Weights of a small GPT-style language model, trained from scratch on English Wikipedia: vocabulary 538.
Each number is 500 + 40 x the weight over its row's rms, rounded and kept within 0 to 999. Layers, rows and columns count from 0. Numbers have three digits each. The size before them is the row's rms in percent of the matrix's.

# layer 2 MLP down, 256x1024, rms 0.123, rows 100-199, columns 448-511
100:508479535533463536460530498526456547588463463522456472449506461519462542496540440421508505522531485512468511489483409536501566510540546520547508508509510492508477485462522530468511500542520472
095:508537508448497455477497488540536514538549465459470485439490531612440507509519543492488492590458450436564503511525571506425491570433551484507555511544464554465535472482419498495527516459435512
098:445628504474436473408513483531424592504543470553535450515480543449477446483540485437389525560452487465505475592509486516551483545486484514463544461482485458472514532507497496519612475515481465
102:440477559587504488478525524520504536498456529467546435505550607489506549513437640489435477511558516438452558477512474486548552423494581480419536458459542526500474499479581464566507519434451504
101:544476476451505548490527477480433526459503545577542490533542473504510569447462497545456487471446490570527413486529487502565467490495483405464522661454444486452507445552523510483529436451436536
100:501446445515457516491507470467495496472431485501534519493560599484532488526550512456445515486505526443461476528522490497544495451474498449454525439522489573498524458472475519530547495548498510
099:535466525521553476470532510518462559496487456488494519548521473464456485459554435447508498491483533504473444531504472499499474485489449505479552535464549535455499565481558492456487511459567416
104:562537537480469525455546487540564561614567523476505448479455484527529466494479483426511510497493465496396481457549376481464432543456483508483494491549479520523483497593593480554541487514469495
096:521517448538528470504474524507525513480443513449465533574514596504492578541477525462427502558515480555499481506455497536469509438497494492530481475515485493539489548474483557456508518486505563
100:500494473486603492545481451434438490491515528475508513535467532479511468466486465441452454490448541565477496482548546533439498515497533495473506399476484433444503411559492520528541579503530428
101:549548492448478438496510543547517526471483490523453532516447492542431468537448517494517511493456453491543514507529516466502581524509477442478562468517466412488458493525584519490436479501527468
097:475501465448519462463536481437427527540452544486493555485481604453527535497483594456526458512477513544524455454463491539494541522536491529501511532427470514517446482556536443534539437547526461
102:542487503475530451456500482486468507457462489399509440504489484501498478474588523551392492482481487464549545460531506529465533451453531475539476516507527417530494545487500484482513464431493502
100:487488514507532508446534472488511426541470511483431492486480489476457556514578478506488487515429564451507519517503555527503508452528507428521476513447524509470442525512526480484397458481482500
101:492511514509538537466543442554540535507525624527496483495476438587564521507502534463520512494549496470484504474568452461517493484522429513499547448517537523481548501565535485542459588533487536
098:493579608489522459559515443509478482455438518447491495470466487444433479414404505566407409484469471518560458508583575504529412594500459460474472488494486476520456471478468576520532476444521426
095:477502461504471547488559527456465521488486468541495492505459520537479473482517509491506556565511504485420435463537500497466503460514421472497496543486547495497466567497494513506527406546536470
097:496508445485501518475540503487534477488525476403474500470522485538474509568524482501491474545499581484562395501499488504470496457503471528502479451464533515539471543482460535466490495489521506
096:468507550513409513527517509451464508470563496483475407478521458540550547474524430519532545464505506469547451448495513498478452523545531482476550514502465540492555509514479474488438490550487490
099:480538586448524524504575500476525462528552505544550502507539520481515523476525517426487458468526550515438503461535528451557452505503456517516474451481525510535496525520503506542455481459515499
098:489571517423561493475413555509530467507466370450463447430533475466480542549536520466406448489523500534557522433536477478489447586483484461496493422568498468538494497546470551504491495513456479
095:574475469538511459474434470542502469479482504421475488504503536521497456499548431450402516484519530506512551450468503497430512609421481423555540603441514552514497526480449546553418516547536468
100:538488555520507471556451468443551468351556490472473560477490476493478588541535472533572509508485457518459498458483467439457504516498530476481562462490481406534460550516450447495432522483477414
103:477527465422541450546514474463499444476514418480460536499474541495511537532459471554451547404484542474457489539501496545503481459518490458519516551450507594509539497474558469464483464517508510
098:542455518495579514547497502560476453508488564466509493505517444524509500525586594560506596431513540485468502495490415438517497524438444485471541479548537576565416539478513539460514542428490481
098:428489534447501520453552590465500514476487456534514514465522527543479558481496587502466481466437512501526496493551531390501494513532510497498426594496524475481540489491559453527514486500484540
097:481523483471484537485432495512504522495518468506547532518476499490553455498503481425524488499543472524515447475583544513473547515505473442540519524503489472554529574507519488436563490506522493
095:498527480538422504492476465555486414447498457460468458466513529539541540491529436545521515492496514512491527519398495522411544493500510514576553498479479501518446494492408534527511591464542527
099:507501458596566485494535415527472489465430548571512526482453464582532439525550525463462487481477497480511543430518512498461505549530461418423500536419493555483470597471500525442523466424539459
107:505443521504494482550503528448474528482472506530463547443455591514530531461478507546505461487483527483495506454509512505493448465541521554495508573510511445533465536600459492460474506510494514
098:464447428540512457456571523494546518484494539474492525540520535475448472501464460419491528456486500461498574475509429524545457468501509518545509527527485555513530498523561536452481476499545506
099:509485462477522509465522440472507528505409557463522521479532548468476504535476500479427499489523505501512450473506474429549522492502568486540513479504548535499469520515470553484517446604485525
099:538481554461484554509483549579476540435488516403469501479525520477439572485516444492490555477479464511480493546495471578523485482472566505582494534527462518455425504580510513534506548494482499
099:470472504527494519476444563524477475472436443520453520556533466516455481458520489501475481410533552535456381536490499498532582465528468474493493464461522524542569497515504521500509477499537577
102:451462447445480554526495549528538546545489463494494492503481562449580484437493482528487454543447523538479524518498500527520562514453419554524474460607543504511476510519578477513497487573519511
102:488446485556526486464524545496540485527549550518575496496486591494543453552540519570494416435577586466481518445494499470503553481468397524519522470544515426533517482443446545563423567500528505
099:570506518492519465440524547497486523575513446513521462509495516533470533487556402456557518537464459444447480509547485510484466516520495495436455443494400414463548490465458464535513498529464543
102:462514496427489536585484548528467498468506493535450530470537603518491488539434507537512477539515525497469453496493508522480582529531551528524530486482517518512538469465511454491464492605444475
101:510496474506475466469478550511486589487479520470556467581452482557542561432566501477498467438492485509548536423516507508493538552484528517454420513543513452449503488467471527485474534539553551
097:475429519519459411510436506438569520464551536453517532520523567459531499541451462527455432493420485537495544462506601496497562473533470500505486517540552504455532529518479536427470462484541548
102:417512593521516499486462550464456528492486538456489434501511501553542511489526507463514504494525470586501538538518472517531507497476488500507511410473564460540522513515485513498469526486470451
101:485560543527453567485488534487493550450514422508471507556483477537458546493532501536471469471411435495529493498535466523493501501478493557447496575434507501491499458529425513514497548467485486
099:472496508492542488518501438501429470515485468570529509546513476546483577569532505552494545493433503503530518522475479541489494548473537526541493423460505475518528520496507534541454489526532484
099:468479568503527480454535573473571492469534582506504471497512485499477477458542553578521569515493585484491536530550438570531443471525464477505484457512558478477519542544520529441499549477464503
099:493526552501451433464501475452489552557489477524563532538484548396500471493532461491518378465477450532447521454449466483512484533553540497488501540465466484553547582530556543471561426494514463
101:515467410478495508520533460448410507469414576519458478516458497601467531506497474477479577471515485438497497565491457493545487437458429518488445539471515485544552460546501457490450386511460458
099:500474598501571480385405429496436476520517446466520481518440489510513480449503461530439496482485446578566524592491552465485489520443483407540499584497532484478491513528513531489463499501492524
098:450471566452412461482466527490487453528459542550534478447507502513492512506522531520487464419497481597441488503529441465483472560531495473546542424569577448518461479498527427555485527489511477
093:501464504514541476541494456555466536544396486472561497546527491486491528468462560544440584461525451533478526465483461443502582501474509500472495511446480508552505574503514482486562503572475512
103:570477552453518483474502574513675533543494481465450531517477509573456503563539495490518499451522473441499550435458455518570506501462478478534526491516525443480510497480486551448500568492544501
097:516520506481543432449513464501477456551443451505463554524546484524549516467494506493544482545562422502484530554506480515517446434532528504493480473480471415506505479453528564551517551509563495
097:496522496492513520519575489469474460458481484537474481474498505492479557460490462472533486492483531503610567529517424513525531478577503525518565509473505565514506558488522483490588468492518459
100:458500509555540449493529497479458552498465560563540520499516572588510496571535523536520570452493490490451493437433437499548482450512526484503511506401559537513506546553506505493496492498501483
106:497539386504560519530507462471470473584477522530461514514483572539453519479505480503500489576516544526550488451493473531389521449479483446488496557509488528478469534541477464443487575455475493
102:505496458514501504489457451504504491488512486517485517520536387450434479449449472464590586493540472485491522562445520547460452425585549515538480545528500506513626589530592514513435526596479501
100:519523467477511587488462486489496533521561571482557501502443493513521562577519551546459495492528565421430550458482527531543505432548568524432601473482498449545474537504521514493516491445522452
102:556561492552478475533462468527482502476438540545608507446568484406476429538481613445472558516614470457476517491510551473536517471483472495473470501591488525501479521531530548493515453538513474
099:472494494433509502441519481500545497482535577438459431500505493508544540438459471543460491514497553525497460522491481466534448493627409557508567490479484435534458486515473562491458505479470466
097:561507467508483509488495451526419512558441481491472406503480469503492509568479447494595503462470436481453418475565502446480572511502534505465459481508421533499457504501545506462530448513545454
102:469492491525468479505538487463446513495497462492470473458509466507544459504475430479526468522475439486535494501494484538514489507546505512518505433524512507477524482407477510498593532482578533
101:495536517566459516522526497507568528467438502469501418525548531493433546490409520487497525471539457498554509476575511548464525527522463439524489565490464512542494415498529438457531499480493515
099:485497461433471464508474423519490478453520448467503549468535492547506490551453561535514515469515531559539528497514445493513452472489453528477448488464530455497486517562524516525523507509580505
102:551431560547471450501499541553515489549478476568474583499510445522551503499422533523559506484516432450529453430479438447500538462481503458421499423526536511477467559486498542449492480532535507
098:596475504592498429501590461512476543411481513483513636434482504505478513469519528505485507537419531499549486532502548541505432461531532492456486497526484570504415528556447450530464443440530575
095:445544523471484536506497444475508478533455533466511518552444530524562481574532497463424442444468469513539476504518539488461502513518489434484603505455475488522524499509461510507511471491582503
099:522517450444456457510551487546435518543536539514527489513442546507483497567552540462508484498499516508563443499529497575539430551488553490420568434487547537445435513471463537484511501475468449
099:478547485545532524469492482540530436474433565392530464471530544447498513459524485543478564482534487500576520453442518475530496489471459491494467485515454509581456481556507485470445467466481452
094:506467495536526495478475504489477453509521461482424466467437544423492497504506480471468542521452480569488553541504504443574468570461498455527466505558545550578532513585477487429460565547496504
098:489491493572448524457440526466492480543461548462530498554499475524543514485449504504478520503509489544434511526500486501465471495444473429474453476499565421613480490500470431436524497436492408
101:487530422489461483515443474543442478517512481461491527481486520440514540508494478433555491562493479481503421451446491478474476491542523524532453519482546532456426480495451537513452558515527499
100:423525473456467507492482519530496489497463524487526544444467482569486425505544496550405501569458506545467459505552454440473500467502462489502519505457455493466467483442503488526516522537571456
097:475495471565464411484496513582525472477514455476543458499512454483527536473484419463517537558490562455499472548510544474512572541508453539568388516497500556491508476548565425510497416499602441
101:499494555505499507546459580485529464478510499502491529521493548512530603509457489524434498534456473467511524560482492499528478614493458490550459506538455558609536520488503474572555457593534454
099:483518538539427529499449530479479480565469497467526504459470534486518508509452542498524499500560454543528417543479430493478471531529522463524469563522528530495540513535560525524535547510470481
100:436457504516509483514481547494521570536489497521436456516510477426505495466460452449617491517508489460552519521517491461502559575558570544504495476436486543501480528428549489488565503510483485
105:535453555516549520500534527417486495453452410465481540473496553429473563400564477483489511524488498457526463513491533522535481401499527539411520486540470503510505502510518461442511558533517541
096:495506552501508507412608543571556526530522478498534453514570504567497540492558519464467490542494528564506437516481546512518493565501518529446544461548517443495526469444475501496544433524486429
104:481473578432512478467538525469504448431469469511557479527547535522512464503467498449488488411430497531451457539504467478461529559540533541451465470478503511539486426462473499561521485523474439
102:484456471449486486530533489489445538457549535588469503530479544535460423503523545514450504472535525543464482520498445482638562457503505472491554490469498468508519518488512572619497469546470543
099:532442500433509439595525512517499490519500565550434524528457619540544492520427457529502487383556459557448446433507460565530560556494541561506525487452477516495528555567467518389539462485534566
100:560574452518565496481503502507485531506492420471511502500507434486521605449538568488623491452525534522497515462503411506535502515503452511443539524532509491514495521521475529506537517472439550
099:439435472502495440485564458477556450418507537433546545503499482416478482465535466524521469488500444474483520528549523439558506453476519463416475505533548560503537513591456561501556467520608510
103:518536501564541442524476524540529526541464546498531473543497432488495456520416504507500505515485466531512538447432452558486593504517425535522449489358462449431461543509501431503466539559499467
100:489493443477477567467474541497504466449469586515550519543533538519536507471452477505603522428467426480497453474514526484509472487446556525462490470510562478556410507515536466510595483410488480
099:553512528532516485501494470540459424434486482580485578550509510452465547478517538445457416443493507540441461493454433581565492542538423545529549445521581436491531502392516506538527526531520509
102:468534453439506526505463455482435546523490475556515549452479516477503496491469425431537461498484492464592587537441510515496536530506430464498473565531490497461519460581508471530576458606452501
101:485536499481475471501579503487441534444483553540487468495494533517504412482478498516491560477524511566485451558533537505463495462545539565539447500514530480547561487498601451554540478467563590
101:571425568482478563512512527487484527491454524476499506510499561546524492559524495562493567517527551464450548497504512512504532478481524493483441542443425392535468512510560547447481488421532462
100:473462528442520555462522540472512494523539471501435458467496456546491479496478506458555405515562496430453532495434532436509502563578482477575545473554556455550470496481466532492470540513531547
096:525557429487562470520475504543492477473460473487480516551519485533520489457477426474534465540470543460495473532518568544491507569484500466505542459529475458466545504453447549497454502480480492
100:506549510430495443542548499464390467509438512464580436490415505476572456521550478448540557518484514493603499532493450487472426502440466520580494518514511506538485554550520450546538491479480549
103:542505446527540518510515450497499485480533486503442543495532470411592508471511471491459439494457444553494499453500589533471500549491565423535500478501514510525460578486481508572558475453554424
096:473455529494491480426499514488465485569483469410441481490492418487530451553541496514480509511539499556587492480439469451543500522531482473467437528455473551496462509482456470505495504536550466
098:540523440376514454455501517532535465528440511540515475541486440432454493496446476507456496465460522502492491448586484481403468510539481432539492443493474502480497452476439487479474457574515524
106:525528481581507494491509567578575545562541459498504541494464439409552496471522510467589509512475496468541532470473517482484452402459411512525519542492476496472476465486542473535486478444467531
104:463532452496554467480477584540513542469465498414557545513494532480477504481487446457487525571503516445567420546465551492523571466485543507528465562530544480537497532538495504546465490581479540
104:475546524577465510490522504505557501481543479476451446531482471536520517515554551481475490505454408537532451496487564561584589496492528470534499536512493478484486468463427513467482484513500461
097:427532513511563412540470477428471510474521474542517482488458508488451460469533551469410564476502473512584561524548566538502475570460478560511530480488552456462576508516483510483457519457499458
100:444477535513508468517494473509508419495496532546530448479518462588526546538504517511479478489532458497522496495513452527425437472500465513533532508468484549527481496549455536559494533498470495
099:485462531527516527542427495482521479530483499430466448474501512446512487535545576539451441518405547521510560505522499517555541519478469544517503443529529500576497511479526471498500512439553507